Each number is 128 + 32 x the weight over the matrix's rms, rounded and kept within 0 to 255. Layers, rows and columns count from 0. Numbers have three digits each.

# layer 2 attention key, 288x192, rms 0.075, rows 100-116, columns 0-191
123098047112073072126171174093115139060162078053141171147133139112107113073106118133134096197130125121137128173126145126187099122089112132097083146167111130120101158114184159135143080150132123092130174115122062079141184130123162163113097114101136133138122152141105166056107139155134146102110115126192152178094147136145134161086183102072077126216085109120111118043143128152132103170149146143089149176133142093204134086190190125118092161144136117101154177110105142143114165145166199116130142064120113141148161085163127172149146185080091175104119164169081086158188097122111046099
128151068076118127171181117132132153040135088173092107122084145123116145151081123118159145165062157078195098157106151078172091137105073145118099198159122107133097099130109080075142152088137065107162068151170052128148183116135144130096181145168207158124082149105080124152178138126079082094102139114141158103096170075110188099138091218097058127071210121097111133165138057108078184100140163122058153167171095103040125137119065083072184037051158111116093129103180120140157088086132110122089114096164081188148143164158099110121123145121067071113143066112121105060070114096144200073
163127126105078074140143122099111111101190165146095109095152096116088112113126129128121142161106116098134100177130126140154081106142143098176120115114087133100117079148139083107099150169108124054166120185124169106152121160091117155132112141147181141122035193082092135171122108129123112131095097140146112108129141120064141102114142115134059115055136069093170137129102085089086195091139151115110126116096122141126123117157163148110176143130134146063103167175099170140129136177091173079134173095107106134144138083122123094175150140127064140145163091167122138167119127153095151106
146130081150173120102144150080083088167161104119097086139129112141143167123122122119137043094217070139028156073087142180132156168134205128125146102061070132066087120164127183171105151136128079136075124088178156143101105187108074157159130129146136088063117081119104188111082121113116183186111098136136116144106096150090103110084096118148136146110097128134102128080089117147162135171069064099129127131161124211175134140150144122119088198185149150092207122046129232142168131100127112170126165207139159088103148114157162120162161125068147161189185088136127129105116158156138146172
136147142150082161170111079188099147145150095086151130112142110125092144137162120105097156120114121118099105087139175079086105129103152147158075115109138143145125096095154144155115101113137156093213155155151199114088138207136141127150162144087151124115103128162127119113089150102192203132118187145145144133112086087126094084178164151098150100143146080161118144075123113120100169187108150179143153160159128099106151076112096134143118155115108141125108139132117098144146073128204132121179137114092107113223159172137205137157150102156120187104128119141121186168140159094104118186
159137120130122133118164101116127167117107163132080135166159165085132168101142101124113117110137120141119149137123188099120133119113108165167087116109122141161091133113168124152100091146152121080183142136089136172134156088136168197143115130130133109133102159157153155136134112132175126119118146143182102135081138103099146104159157112118101129129120169100127144167131089135088154085121119145125164158124154130153093129133077111112174162097111136100107143145143113083089099169119135115164150133128141108115145148119133116110143178094082132165116109174096179155133124170116114109
149112073076083167144202129160145092045127125081134106127111156134125085142120143171104064135184128163142098159088119110140138120088167025116104068099112232102103080094128139154165096161144093150113134172074111117138145083135175202145142140118149160149148117160058122142134135167139216138127111073151051127097145097091177074133156149111114161102082044126081079058128149169189180135113161155182137110163146120073205119195178100086131135124146188197130120123137142044113197105109139099106169171166088118129083105214119084163170178093099162131104186084167108158142082145118093099
089160188124155147129100141165120150130082150186129110137105168119125184147187097100109127094057120075108148110114172081117141144139138140132145133109170094150144143167063077100120181078150130088168112136156151153147084194138093108119149155120173086098138146116114141145118129106136083153118123143061158110155135127137125093074093126152159127110194172110187117190134092092091122097117074136108141153142048142136110159095102114115123123129142117082043117104131103128155116104099187066133165137128138102174142163121160072136082117145113068126150050125144135117041154137207189126
129155141084118152147094112157134186137092116188090073137128130116191106160126123135171146147074195072154190122066125139116123135162100140109184202069137099159148198156126120102106150110143099176113095132129052129161070101195085106126211202076135099145151086088062151118184129124092066160131133100108171075131181124136112126106080215144128106127216156109123086171208107132132092073188115067044103143171141148128126168095066131127175044087069103137155091133116102188109131105118106204187117056100063130092157177133145109069118113139148080089084133115075134095079139105129168099
164143097109143119148163099129159102133142105097146114113138141150096150157110158116088093109152100184162091119125111131104166072113093097165117132105067149113100076125106111132133151101119128138138127128134162148115130107174129094113141116190118176119123121130124103159134136100130142124118107135165188099151113121123150099213121100104130144129143078140107115151114092109131168162116138145162126103143164118084139109200155112136144104125151112103148104128124141186210104102150090123106115145112096135130108137098147146090100129181151110129117118142127132105156086138138109121
161194155131116136207090082170117120129073135143074100084199124131150131132164071122150127142093145094089136124133112106128157176089097116133156178110104165101162158112163120137147108107146141082188123174035103157159167100190179150201169150199140161105123156125077134114180139129154113100071095133119125129156103050143159152147125132136200149069143123130138104117158116102078074161138149130157105174127070153128129139200115068158117125133135163172100132111141137133138129134162189186141074154123081103130127164135127169111145159128087141108153093087127161102053158132103145128
179148173172217137114144091122136098094104142126132124167133135145122213090046187164172119082186155097115115083144090128140154144067111071186125147095057095187123126138169158179137107161132148120011079092164113118109082092086131124074132109081108135111166119159094188138170150106163199037164095144146094129089077156092141177080135159107144138109056152164160094133150121149181094141100159089138161149122117153150168088134128110098151130121141113155131187077113088150122097136139140229159119202148144134145119153104118121107134101140112117165084123096170083115132160151129086143
161116217147145157168115120200158095082116121142174113121130157162112149155152136164089165079146089090099122157175149141108094131159126103130187107095119134148112140134110126129136096148068146085114124110038168094144154103111080106131079131085138129099124136162158049168123133118151184107075116121147109121133161147140154112140120098117148107056107110230141122097144150080141143113123167115155125087070091133194133099126147175125135194159089176215115128171097043161173162123100150162161158115148129138113095102126165149143070143116135140093102159184164135141082172173113121122
176114166108092109141108152167135095106174116128133122100128137078090116098123162111105170131135093134196094157152177124156088144099115098111087113192124109129137059102133078104181121104128144083190114114142170116114080121132133136109080162142146137133084166157144147216114133130171136085125126147161141115105116107116142066145122137137101080107173098128121151141101102137128180123123189163108152114101109098115133067132119187171182106089170113138089166110153130117170088122153135131087134103158139133145183136151145129179110137129093091098140122149139091150132089152144110073
143130197092136093142109102120177113105116098113129180149099167150153133130154194121095124079130102068133072154140116110138068128136107136124127152203056102130134149141113166055152114139149165077147118162170142087126218138136143122201095091164153173144137228114074141169126084112083105114129158143126128201086107154119173214129155107129094187110118170096220130125134097139094131134103156172162057159069170085110099129081140138138126157115186064145106122130081129102072185153138128074126113047137124130085116112150053111130093132154049120132143120104125129155147128128103127091
177122105118096124120131106120064131129142190125100148125158132115117076114085177089125214167145128108143145140132153105142136154163112154106129150155065134147156154128171103140117097127158165098131089151146124141120123128205112187154096193151076115111175129076144123154127098174142116095104103160123076156117155202082054093084124134141162153145132111157085144120127189125150139103096122111131116085167118088150133122117153130234168070125172099059077160110155093121139098093129119168122148138099121180163166195134197142165161098118181193127110116099116158111157154064098104149
143146086088098134066136100047107145130123143147103113113179106105115152104131150148143168143173183113101104131066177171107175141150163090152123166075099153151152103077069129113108152194142147198105165142075186136165108132117149152138143150112126103153124146137058135150131098136161142204163083140126139113095147164095099096172121121123107169187119137134111117104128142149131095109126102114130149144135187130139136101149142127035148086128140094147154115199092113164109110138129106113187181186132114107172121147112130095185116117156070177159074118115080145186154160118130121116
# layer 2 attention query, 288x192, rms 0.0762, rows 101-117, columns 0-191
142124184103189132179108119159142082136110150153137097151140146124131149151096130103096157124170153120168100136114174139147138141152149096126150152104166110187150131166109093115078160086115108125088133130159097097139143080107151094140077116100171119125124120111133058151100102088164157161167104112146179077118088158188050129122128147148133147172165129194152117159144124063142091106108178117102155129157128156144139167135125097112160121143125102147188056142145124150160075111120116134126140146087129063155147163126109134163103166162160118115103135102113161106071113084179181152
182141195116120116141150120189124109159143105130126181163145177119160133116105160092109127086082107151179115121112175142145110110166122172085160087133139124112140125112157094128152151093081093149115105180129116140096125108103077164110141135088195115171131138171179163134115174121111127137137150127122182126068098111147074094023132075108114096163170138083090173143122118072171122139090144137135127104107089131166126159086153138093149129151080118121144079121178084141152141088119141154095127106135111079147101139198128162132094108111132140108147107114112139107132108127122133093
143126130065113149109133095168207137180184105109148158096201139139199117149196144125114118143142145121141099147108110130166141150126131167126199196099139142075146091096166117118107144167126159117153120183090233132120080094159129157098143190057112097168143090151162161129140077118107052143139177123055110120054153152138108113060128094158099133135120088092122144126150202192113150142201115147117076119107131121114142194098169103137126065157110113140173134164099159077123134064109122106033157177142117141136120120127128132140143069094155170084158154112103149153159154119090108132
202120112227165097094116176074081125045138147189114160182089121136152183103140115145153113183112129137115114140144122158142141091059101090106197175093050140157149123145114168160074145127086093150031119137123129094110148071078107074071133117084047142158124084215163155170119145162208109098141050077152073105140135108151120168172124190126080143111202129102110160143226120104142104113139098139164182171157153104118082047158199153157107120183105132119161142161088087141093131153128130168153091114089089051181143081122118139110043202165138067089155167159129193185148048149141106042
109101169172125113134144141103115103180186072062179128070085120105095132105148152187093155173157105150184116126140141153135063094089198077109160151162131090168136110123150083071180150137083102138138171152114189075087113062080100094146129176181133146121116132146130107156125100116179139139170123128220106114107086132205147133129151168075117119112163097125131125140173151141133151177140102158140143145074152096118143111156133155123144142132155132135133121134153111075122101084100109148130145107136176102165157076106160158100117108192103133111150112161084116146141149117113111137
106069157193179089132115192096123103139222104094161112086146146090125163116144155195123186192137119151132097148111134129167076137107164073096121167091121058151117162116170078080132118187076158155103141159075167055093106067131113083173032142097073107165074107164205106148106062147189070151133160127186133134114070197157088111168180122106142096162153111147130162126202174157125086166191139173159146122127117085209092097182182194185121153150075112087192134125112097137102111161107108114162147114103179113148160085069174167066072135193151139034151172127044154167170108135131093180
173194146096066187152156079118093153157067081140098110197145145133109170137148116074217098126185131079152162071138176120101135108154122146129165167173096146168132125165093133128129148085193099129149121143135096159147118145145087186094161148143163103125124148110035129093181175079052173146178106000051123135105153113109161111078083103164154122109149086128106095141100126123122122106081125085109121108148144185120156191100037081112119115124120144139124126124139116113154089121108174137089121156100151113188101180105123145119159146085105132148138086131174119049083143140105155115
119172105102130176162097155168157098097066136162098068132098101105069148149169131109150118093218080079113072162113099099110187063145103100144103132162121122120109116120127106102106148135203124177179063063141125119136136116127159082069117131174173137050132172084125138174106123078140136101093081147120145093169165116169158164128098132148151074068157145141156098140084113082087184114086115119106157145151108155072151154112067121105149144102139128136088129074144153123175102131140153143135094176118104133131119162101115105167085144107109109160073080133108098070071094129134169117
125068137109213085119142128074163101154162118158110143096158162102096138130141124143110154073106151155129135139087127135163113152113125130192108151096096086103204075178068142157069173083139141175102100163208159105122062082156105073140076078089178127141116096095171167134162124101127077147149133112102114109167074163119167108140142194130130152176153171125170130121131123142122093098120098159070151135128076109110120155090085155150159108062118084076112087084193120114153117046132109132159117108124157130169143157098121056125178147150136120126139101062118197138094098086151162137
117170188130166122113125136183148138121095133123162122108111117151128186156157106139159162116135100100095087130103071132121103167105148116160142157130128145124107140094160035116126166152149092119177104102163127124128139126067142071103101144088120153093131155119103107182100113089168147083151141175115074096142107103165152130130119116134146116107186152110137133133163109114122118125117126135129128147139094106111159121091134188122128143130098123148132126114129089145130130134113161128151144157127147140164059095134136133148158147153100110118127117123092121107114066063115118112
081108099090095145121147162125131121125084055105142054051140154173084113117121164162177110150095200134116126149080104105058141145112158147116148136142128133170140135139088117071101160176135108160181125103103160109107120116079138143082118152153106102116121091094151038146164085222168071118094106168156078125158134093101123091191083155117125100112144102057144164101131168108125168206180079145099153127096092124117162068160118138078120114140124140090137103213153161039153093119136107138114140120127074186115104107132102101137161147123176135129120121108070179156144086157126111084
128148141177111108129133089143104161087125121107138115161133140133126122158154114147136159160084162082184103126163141146153107101118131155145098139173104123157165162138106131115152136096116108163096154072151067158102150117066142107137131160110049133120159179139141111159151087139130161135155141119191086124128089091152141132152130100115141113065168139071095160144131139070082137125167057125129139093117140074138072138148078174130106150163080138117176099096155123105131055215105116140134125139148152106179088077115102180101051111169091094164125091101156122104120171171155123123
116119185141151130165138128105129103131136148149085171139126158104176075123112157132121160119108143180205161133147195204108126162143106096114186122074149113129141141187110101103107126069091122101067147138117085151132167114082141188142115113160170132154108091163170058103136132132153141186142138096151173094131046145183072102124137130118150176162144109160083110153120118049141094160070146099127137096115127102171117154118127098101132153122118169152166107151174156131161115155102163138101138102110123035120142129168125137145105153122123109114111125112127144142118126140180146105
147146149163129106120082142114113138107107109171135188128163199176082115128133111174161138124000157139144099108142173174109130125068186101203117132105108125100104099173100154115096134134082112162073136157179085144120138172125043147244143129168127063105105089190131158140139179146117100149095138123128140135104090082126188113101153140183148163137127155078112206143177153113165084130160107117112139119135156128170128136121125101082112139116175130101140118143107133153147090129167144161129143171143175127186119138121104128137166117127078095107136130077182153138096147172181125084
056112109048127127088149110156125095122095169113155100085049080095109140140153154146124105123120125154100156066166128078061129155124138105115151150075192159075147115084120115106142136051139135119137117164159125169112089114101151131133152157157180146120166126128070099090087153122091090164184138171093158124144107140158131116165153171102063175171101160100156117091127129117100101121110100123133050128110084133072134127132124185086161122176122104129115137145189170168062186133102165058093082086164104101120118111149125074165131144102160129124145129154117116147118138123176123114
120126120068110113112144183138170161124173097127108117103107151118041120123087110126155103128064097122099135121082084105061114164135150178131087126151133114098070128074197075134165118147138152108164080165150132116097000123154104146086152140154145148108125127158155169097177187142115030140094126159107127136151179172086152083103099183115095014076170172066140175108122139141110155145112091158165119168145136132084147110082138173181145154151132117075100161097185117139110144070129128110135075125129072206113160113129137138151195045081203105095195101149072130116179139171127103156
126114117066120127104168085124109138158174174121103189122114150103160121091070172097126159145087141192168143054104200170098099119139150129095154107133135134176210095149090163155105117052161149135076153177100178124064105094139107188112109105112141125159107107152135177086141154179069122180202154086134145153111135156133102109122133121142152138124135090148095115122133125138101128131155096133085130132150145114117086160130120104178143117138119125156151081097131131105120088090125130132166110093120166066105191098151138117117125157113187108128190137128149146171129130169138140130